config = dict(
    hidden_size=192,
    num_key_value_heads=6,
    intermediate_size=512,
    norm='rmsnorm',
    norm_eps=1e-06,
    positions='rope',
    bias='qkv',
    tie_word_embeddings=True,
    init='uniform',
    init_std_down=0.0,
    optimizer='soap_variant',
    learning_rate=0.00523,
    max_grad_norm=1.0,
    final_lr_fraction=0.0,
    max_seq_len=1024,
)
Each number is 128 + 24 x the weight over its row's rms, rounded and kept within 0 to 255. Layers, rows and columns count from 0. Numbers have three digits each. The size before them is the row's rms in percent of the matrix's.

# layer 3 attention query, 192x192, rms 0.111, rows 71-95, columns 96-191
090:112126143137152140108116098125138104150071122154079134105127100122134112112122122114124142119109141123172126138110145111116079116101121128150199119162173079146125138128124156142151125122113160122150120133149142131113099121114099115145155131131206152140119123127126111155117107144157162150
086:119116115113166140088119121103085156108112182118147161133159178135159130134130148162084163126124091115121112132101135143138202093120152152139146100108138118154091101135124137126131157108121182106123156139114096135132175123120124125092138166163122143118125079144113135142163141109108127123
088:121107104172108142156067135140117133159129123178145171092116094178112118113114095175117141115116130155117134125084155149100094124100108126102126153155190121105142130121114143126109110120112126112114148171167141121168157123115134117105172124141148106111118136120140127111175111107142133109
084:116133118141104197147147163126088182132124139170124127119095110087117155131123096076145142137116143124125123142153088101129138147117106114125115128121141112093131142096116117158096173107124084111120125079155117134149133119135114084115138153158088152116136110114124083087123110120102106132
084:117141096137172157138155135129094118146134158153169156135110163156160130129152106091134110107129112138139080088177114126136118162110130120110100102075116132132106164141149130156098137082070177120082128154141096123134148123116119116129107120167121129151121125133147169122131137133109141130
087:132104116089154134153107106125127096130137135163138160130125129167113139155148153137129108131086151096175114150122140116103133138111148123105127110157121120131147085144103148153125161101120131134146112101092122124159147071113146114124127100087145125105159116171115095150098118111145104177
088:122120158132111123099112135121128134088121136139102127122136151152124168121115159127163107128130142126157122106094125106141136115131121123173112102107059158087104035145111060112096148119106139117117156132158080141151154086146107115120133112158069081150141147151124155119136128116127121140
081:096133127170124099171118127138138145135102171150135148132143082150131170116147126129165100144135174095096142121127083079126164115114100125158172117132122127136104107135146108149124080177106136144120169108126156162107151104114147158145119132121165144127148148119165072154122079151133128181
093:119102123102090154098146099089131105127141117127127134148158096136127136107115109088159140111128083131149118095167118121105154150123141123119107089146125121129110084115128141151086123134141101077145137133144119113133107109145055086133136143114097147131119084127115140145129106102131102097
086:133097134111144124124128129136140167124122157087089103140134106167103087093138085143118143168163107131090132118099141152146142104142104115102168072120160149168090098107117129097103152122072127163172118159144158154141178134137121143111086148136135085104125107096136129139157132155145118120
083:149128131148109093136127147138139121113121122133118153115044151118139128124129112123123104133140168139105143131111144134139086139080138172135117142152142129136118101154110122131119085148144120166121143131147123113070131132105081119088139125140136151169163066096150157120153132151098091119
081:137123142097128129127138142143132166112122169123117126138158155128119120112102169124128134151119137134192104153131093170088112064115139116112125112162127124105116123142172144131078150069139166121108112134097109148115122109167119148154119112116109124136068135158150139083159082144104109155
092:107151098122140126130145121071162100122119110106141092134112171143153108101141123093109129187146105101138117119153119117112138165120138112164121092115137115134120149129133125083111124146105143110141174124141116116132155122106147195188123119138116143129090122147144121112117118127118153158
088:124138144168137177118061138136096137173113117170123166108202126102136126131069179125130123128127130155180120162127160108126146109121086113117149138127165196098098128142126107105155103124150121099123101154094092136102107133119113127157144102137122142118124141113120101126140168138143119110
083:144139125127129099120168101125149123122127137111123145136162122135122105084123138118148124141175168144158122138082102085143102100165100152104140127125142117130144175127062141124157112146123094117130148159156145127108161145176087128107149100185152134121123164139090121108137169132127105199
095:130087132112110131111097103145108142100118159107176113137131153180098134129132163126123135141125115196141157127144142152137141109118097131125129129094119103150170138112134129091134137163107174139108134152133161136068118127137136129119102135140133178126121090127098111135117146128126113083
090:116169126117128121124160102106170103114118148172085131111128157144169123147103153074111116134109106121166128093109091123167163110068179118171145142125070129149117131153089101146169157131114108130092132152160129142125145177121143138065151136137113103157130130078144122197154112149149106096
087:114130141105129122121148143115096100145120161130117166108148124141154165145123115145135153130137145125122107162093156124129126091137111117090086123100155123159087113127120123094151106144143148124161133090130190165135100131110157155122116138103134138159101122123125149139084143140146109194
091:096131137129099124140110140112127097109114133132131117174114069110156146133064111151145117174126143128191123132148147097135111139142107114136098102142106164138125136142128118189101096136106106101123135100121124167161092072151158147111110159110132153107183119155080141153144141106143141104
089:141144078113159139144160072157112144153137146117142126133128149136148128167135133170111075143134101136165106141161149133114092095137155129114135100115061116122141103092081168134149170112136118103116114120128134127091127112093159095095104130150140125088146071146149133131137133115148156141
087:121117108044140120181127188166110066100122131123098113136117195139119113141112118180127116120122150146105147112119079134130163135134137139146121105154124127117149180119112128136159146123128088155107116129110122107133141138143112153123119151111139120118105123121163137099068110105151135107
095:127121130159118154134155114104120157150126122108085101163136093131128122135135100093184132154110146136117134125114162084112100097118110156132116169098171134138117103128135123133131107120135134185119116101167188097151160131142136145151138146137149160179129136120106105128129141109141138176
092:117136138091157106163090104095146166104170142087164163167119136148090131132114151083128157103105129139127104138118109142103104168132169093139141130116156103159144136090150125142088092084125163112149109097080114105123092128138112141107111078099160101115113130183133134148097140125133121132
086:126137137112126124167117155079157151139085120118113133103109115123139144070114100110166113163126101110147148172106164094165123103092132154127141163110145164113119139105111144120117096162118100158143178159124165158102141128106071120153137138138131115153104139121144126111121179121100121166
097:110138107136125124100166093100126156157147117082130171089148157124161133133131111154148169168142108157139130156089134160116130104118140119140102161129124159137121071076129138147118142105102121150160174155112074131163147167157144126129120118113141114117095117081116172159160116078171083144
# layer 3 attention key, 192x192, rms 0.118, rows 71-95, columns 96-191
083:145123119088091099180126142102127121146129112130145124101094112127139174128092145147105111150103142147163152146135133103156118148148158113131079151093133128097150103136120128142186140162143136125081118120137099123094110130069178142138150093134081131121163120112099110145121134122129111096
086:169123160113127162180117124134136125147115123103127147128156134129141139150154149135123099149115151149116151141143153077150125127147143127083120172160149127154085100173141148091148100119073113139129110126100138174105098151099135111117104096118131106131141112106110135165150109122158093102
098:151139128122128132142145125133118111161122119097183120086127131128157141159162144118106161117119119146131093098153150149128144128081111117170106141114132124144108111087159133136162138106171143150144125142076079145104177158102131129123094093111100124151140111107107100112115121156100125122
089:132099148111141125118140086136102109121159121121138110173140108136111069147138132151119126136144103126125161136101121154102128081165118141092114121116128126114107118120156126139110130106109152116136134140102135145128142161089131102108150130131170112131113140106181154151123161157172114147
086:144115189111153102119127122119153180146129162147079061153077126141137114154099114124074133156138122147140167152128144138178106119121098084092136148088096122117178105171171109111102134136106092143122133130142145138101149147136096104110140142131121150137139138157084116142164139109142162132
086:113145156171134142094166115161100129109128136154095113142128116164133102151145108144135136102153146133119149105138142134132170116150136120122163132140097158137063124168140115112170098123142140116106101120112120148126163147083122129112126141124100129162087132121150145122134161125116141108
089:140107103105129153162137141151134121115099149145136145131123171133096151087092106110067131126126177178078114132137136128141124143124118111117137139113135126120107152129130160162157107128113127092198121141098160143125189149151156122134156138090150132125138097100161101145102154134161133118
110:134114109134171145140104147092158112132162128101111167104101144127104159127126129097129182123121129130127117115126138123117112148129148150147120134110117131111156130086114166095160125129134112092144099145119104069155112144183150124089174144131092122114143131149140116157127113151148129133
082:116134192117137114131112162160128178138092116095098108122141108119107160141127151151127133142105164119096124147134116148169133128090121123108104138157103105106145139085142083099118145115086139130149171119119129107163149112132144106148087153125123142098121138132120113181104149164165151089
088:134136132126125093161123160100139106096118111147163174105087109131118170144106148142113143098112139097130134098124135153110117161101139106131085167130111112120169158111119110134163139148158152077118114114147121101141108125141181126133117104169101142138131137119133123142127133170077106123
091:116171128177145110159120113110198127172157112114132114102125076134098122143096134099121143115104101125112121076140113112128135122163145080146123140116141130115140190060121136146131136123140099102143133153171158140150092119139158150129143099122081157126137170140155106155103130139161160118
078:105160093114073124093116184121087150141129111137121129145168080131128158133134136153169121097107100083148130113147101113164115138110117147122150132146111125089149123132099125129163166160116096144139098154134169101151119114112125090112144095167097157106157120137096087133081128123137142100
092:138126139141120136164130100136153172102148116133132106091111053086132134119112101140149164111100118113102117139103111137161124128129150152122150126160141115138128122111092124143079089145126126123107136098103137086129093174143082136103166194164125107129160158143126116157138172137138120068
085:128162113095117108123175140148152113196113096084119114111135140129134099122184117118125139180120161119086112098129162123122151164156135127144117083146130122135139104105148137141124128150147127179131158167135118099200140115120120104165133169115098100176126156202164122112116102132119148142
091:096096148117118149113075140123117098112150145165118136118099162106091158147128122125147146115093110092100150131160101117122135162104100137164141169075179129120127177099161133143132177157088156124125163139102117099100109134127141141158128124151097166071124111110117153149126109146095137126
090:123134094132118164158105116112117069117101120133102107118133117128125139121182123098120125120146124104148179152112124106133134135139108137079141162131137142103099126135111131126177099112132140092145128107115157133180150122135141112115152076120141100135079125092124115126149104115173180126
089:127151133157134114136142122116133125074146121136138130162132094124133129075107141147146151161113172154118139167148173118092112169148127133048098129136140157087134123126089120131140082170144151132131099116134120091103157116163134136161138105101154112115194084135139132097124129133126129181
085:103136090130163123132097104128176135118108062141130138178124133120102107175138133140118125112106126138152142101099118175110147137111131148094181123114134107121155110171122141157155134123116112153092104152103105088118154143096138137113142144136151156086136154084105104094133119140122097110
090:179100130146148131110174112186119165140157127099121096094176144106154113153149144087138126110114077128131151129160112122118119098146145140113128115137188105108125151087125122077181170141139089130164115157151127128124151148136117128162144147108132128142110151095130131125100127123123145115
084:147091161119130128152087123133135092131086137101138147132121105113119121172102132124147159139139168102154118105151088106134143139144101123125110160114120157154115084155135096086141110117121106152131121132157106140111148105143124127173141109071190134169141153128127104146127093143172099123
090:152127117197171133125138105147154169106158102115123132128152125087163115103165114112131127131116128155136118156173123128116125092121131143130143126137171133136106120136155132100137065110136124148078119080155128129139097166117150126089148107103083109135136112163096156131153154159115121132
088:113118157070144130136121123092091094082123125176145147134140154111135162146117132146121141129081153079135123145118097075141132151110143126132122116100116148152137094143128113128107147098110137096147147128077096169141055113121158097089133113133098102067138138135141123128166088137130092132
100:122120164143134136125147110149123126141118105113132124143138131144140152120128129131110084133172158157123133144123095129128145132133103116157121123139127176127145114122167112094139164120134138145087126176160113153114158163136105137149110156178125152126166115129085079138118161112087099150
083:135163148137115147118123082147107123124138134151125140128104154101112103116176142115114152083090155148163155115109108162145147129167149094149126104114134113167088117146120114109117163118084126138142074106080126159183112138118136143107143132132150113128156132139136098144116097109157125142
092:176135099136084105131129108125147088131106143170152148085116109099147160090123137138138103125105161161138129098127132137116134146131136159129132153137142100109125189137094154124099103156156126112076150161114124097132110133148145129172124145094118167117151125148127115073085115120132111111
# layer 3 attention value, 192x192, rms 0.154, rows 64-72, columns 96-191
103:086136127102114104127157137159115089207121142094169171132149088116141093165132127112134142108109061149120111141113107122095112093136116174127130131097137133106135139158148121128135087175136109111164121131148126088120110106098113140139141101102087111118118145105141147120106112148125106178
107:155116137113128128107041160120137105166126140108141166107159120094171141128092167108129116085089086115109129136127090132098110066147127151117125160095144153122140153175133137136114105178142131118125132088131127145115069129126126101065137093179125118124112136148114118141117113129141120101
111:129096126096107157132158132144148151086161142095111066082146165152129164086115142144127141159102133143118100128129095126125147121128155129149116142130143092113105109144148144154114134102162152147109175113096111151115114139158156161127086128092181112147150133182158161124122170089126146129
095:165112143110130126106092128106137153089150123134135134117139150151147126107121154115105119124097112122078138123078177129083115125129146097163112134117169138142154141109146126166110137113129156131155168168205164145120129127118155151130180125117145133120139114116158132122125101101139098145
099:111150141088109139097100154162119162087137143091111101126143092116093142104117109096131126151099109163114151133109130097148168133108148145132087105156150186123147077110091131130179148099106113163140139142112149111100137125129153123098123144108151134158100126119131111167121101140154151095
096:089162097116162123122100147126098107148113132093136097138138126117158138119105151154127115117147168104127132157136082131133158152105096124128136116119156146140159122117134130193096158096140150124131151132099145152092101125076149178122088130127128104159105133120143126101174120178154117150
091:124103139144146112152119104134106105092106119100149137135145112101155120123128132152141136171125132154107125122081120102115078132113146121155169095140105137137114089157122127146113185126164125107129143121131117121091139138118171125171140127127104106158135115113104136101135114074157139095
096:110113142143112149122150149139140133191126151153144170120139121115170129143147133113119128091110103154077151077128122135087120185114129152106125096112103104136130157117141151104160113158157163101100076127106141137109165149104091096139141115157123130129108105155064158158115124130159137119
104:143130093151155076128141106140114110162153104134151134113119133090109112114175128149128129134165171127157153159129108109126107114126144126140139140097187145143166075154107093166118105109132116126160104114149126130137120123145165119127083151124105150106109157102115111091129129123118126123
# layer 3 attention output (transposed), 192x192, rms 0.259, rows 64-72, columns 96-191
101:106145109130120116137122139148152114162116111106132123134100110155109092151133099089155110097142119133090150107113094121152100146116097139136084130077130142146119145167116130128086081163098080128108110156191172091119112181098097145129151112144142094124113117115146119136112114123125122128
105:153113124114122152132136114138134115151142128146130184119114109136114102103104159156106099102122098118107141143109135158082148099162130160107168154144116160104125151162082175140145117156107145165133100136140153129100119133143083093077119115145173075128127121117136094196072148120156105144
109:172123092132090171118165146127113177130155101139078069087140123146091136099106109108114162137094131094126117144150146157127133111135154136155129156133206138148126148196144108132099160136142102129149137103105125127138123125138156176126107122105131111122131156185136152098120138112132154136
099:173119116142129150113101114119126117160158166100132119101145112123163113142121153148121148130083165094108093163098113122101110146123135130115137121130168138159162115165119108158168128100131133114135142184149174181143141146134186154151102139116174121130151141130128138107144089147112125136
099:119136140118122096151106121163139125104092095092121075111153125093079130101125124174110118096125109134109128097095115111156133134119148111130166123156114098129134089176116103121170137201151137133116099154123117111119122135137122165145137130184129068151141148139163111135132138154138126114
105:140141139124123146185126159153151105189094099141111120146120119141133124113100137151149096115101150102137117126138119131112090169136091084111166092127167146153047108104131094139078118123131071133113119166127137093095132117125153148088161108124127121172108099123127123090157144140157094092
093:131115122151095136148115142150119119119132130135127130161133093138145107162146116158143130144151136150079089108084115117136192134147165141135130141103125161149122137174092129126099173128194099160105123135173128125124094112118161124130115114116101106107108125109152128120166155105144105118
101:122094123153123145101109133157123097133144093168163110102120141155158149112161095111141119150168120112087151147097141133134148101115147110140098118134105125093139153111156146094157107125113163114152159121143096125104169158127088096100086084150136146133118105075133144138145118162151131112
099:125116119138156118183122152124134140114143137158116145119090132156083128182143111149152133061160171146124163128129131120084096098136110133116183104120171106169135112133139100145128108099120102101142098144143089157124110150125120126170155158103120136110109115075104154145115159134122155123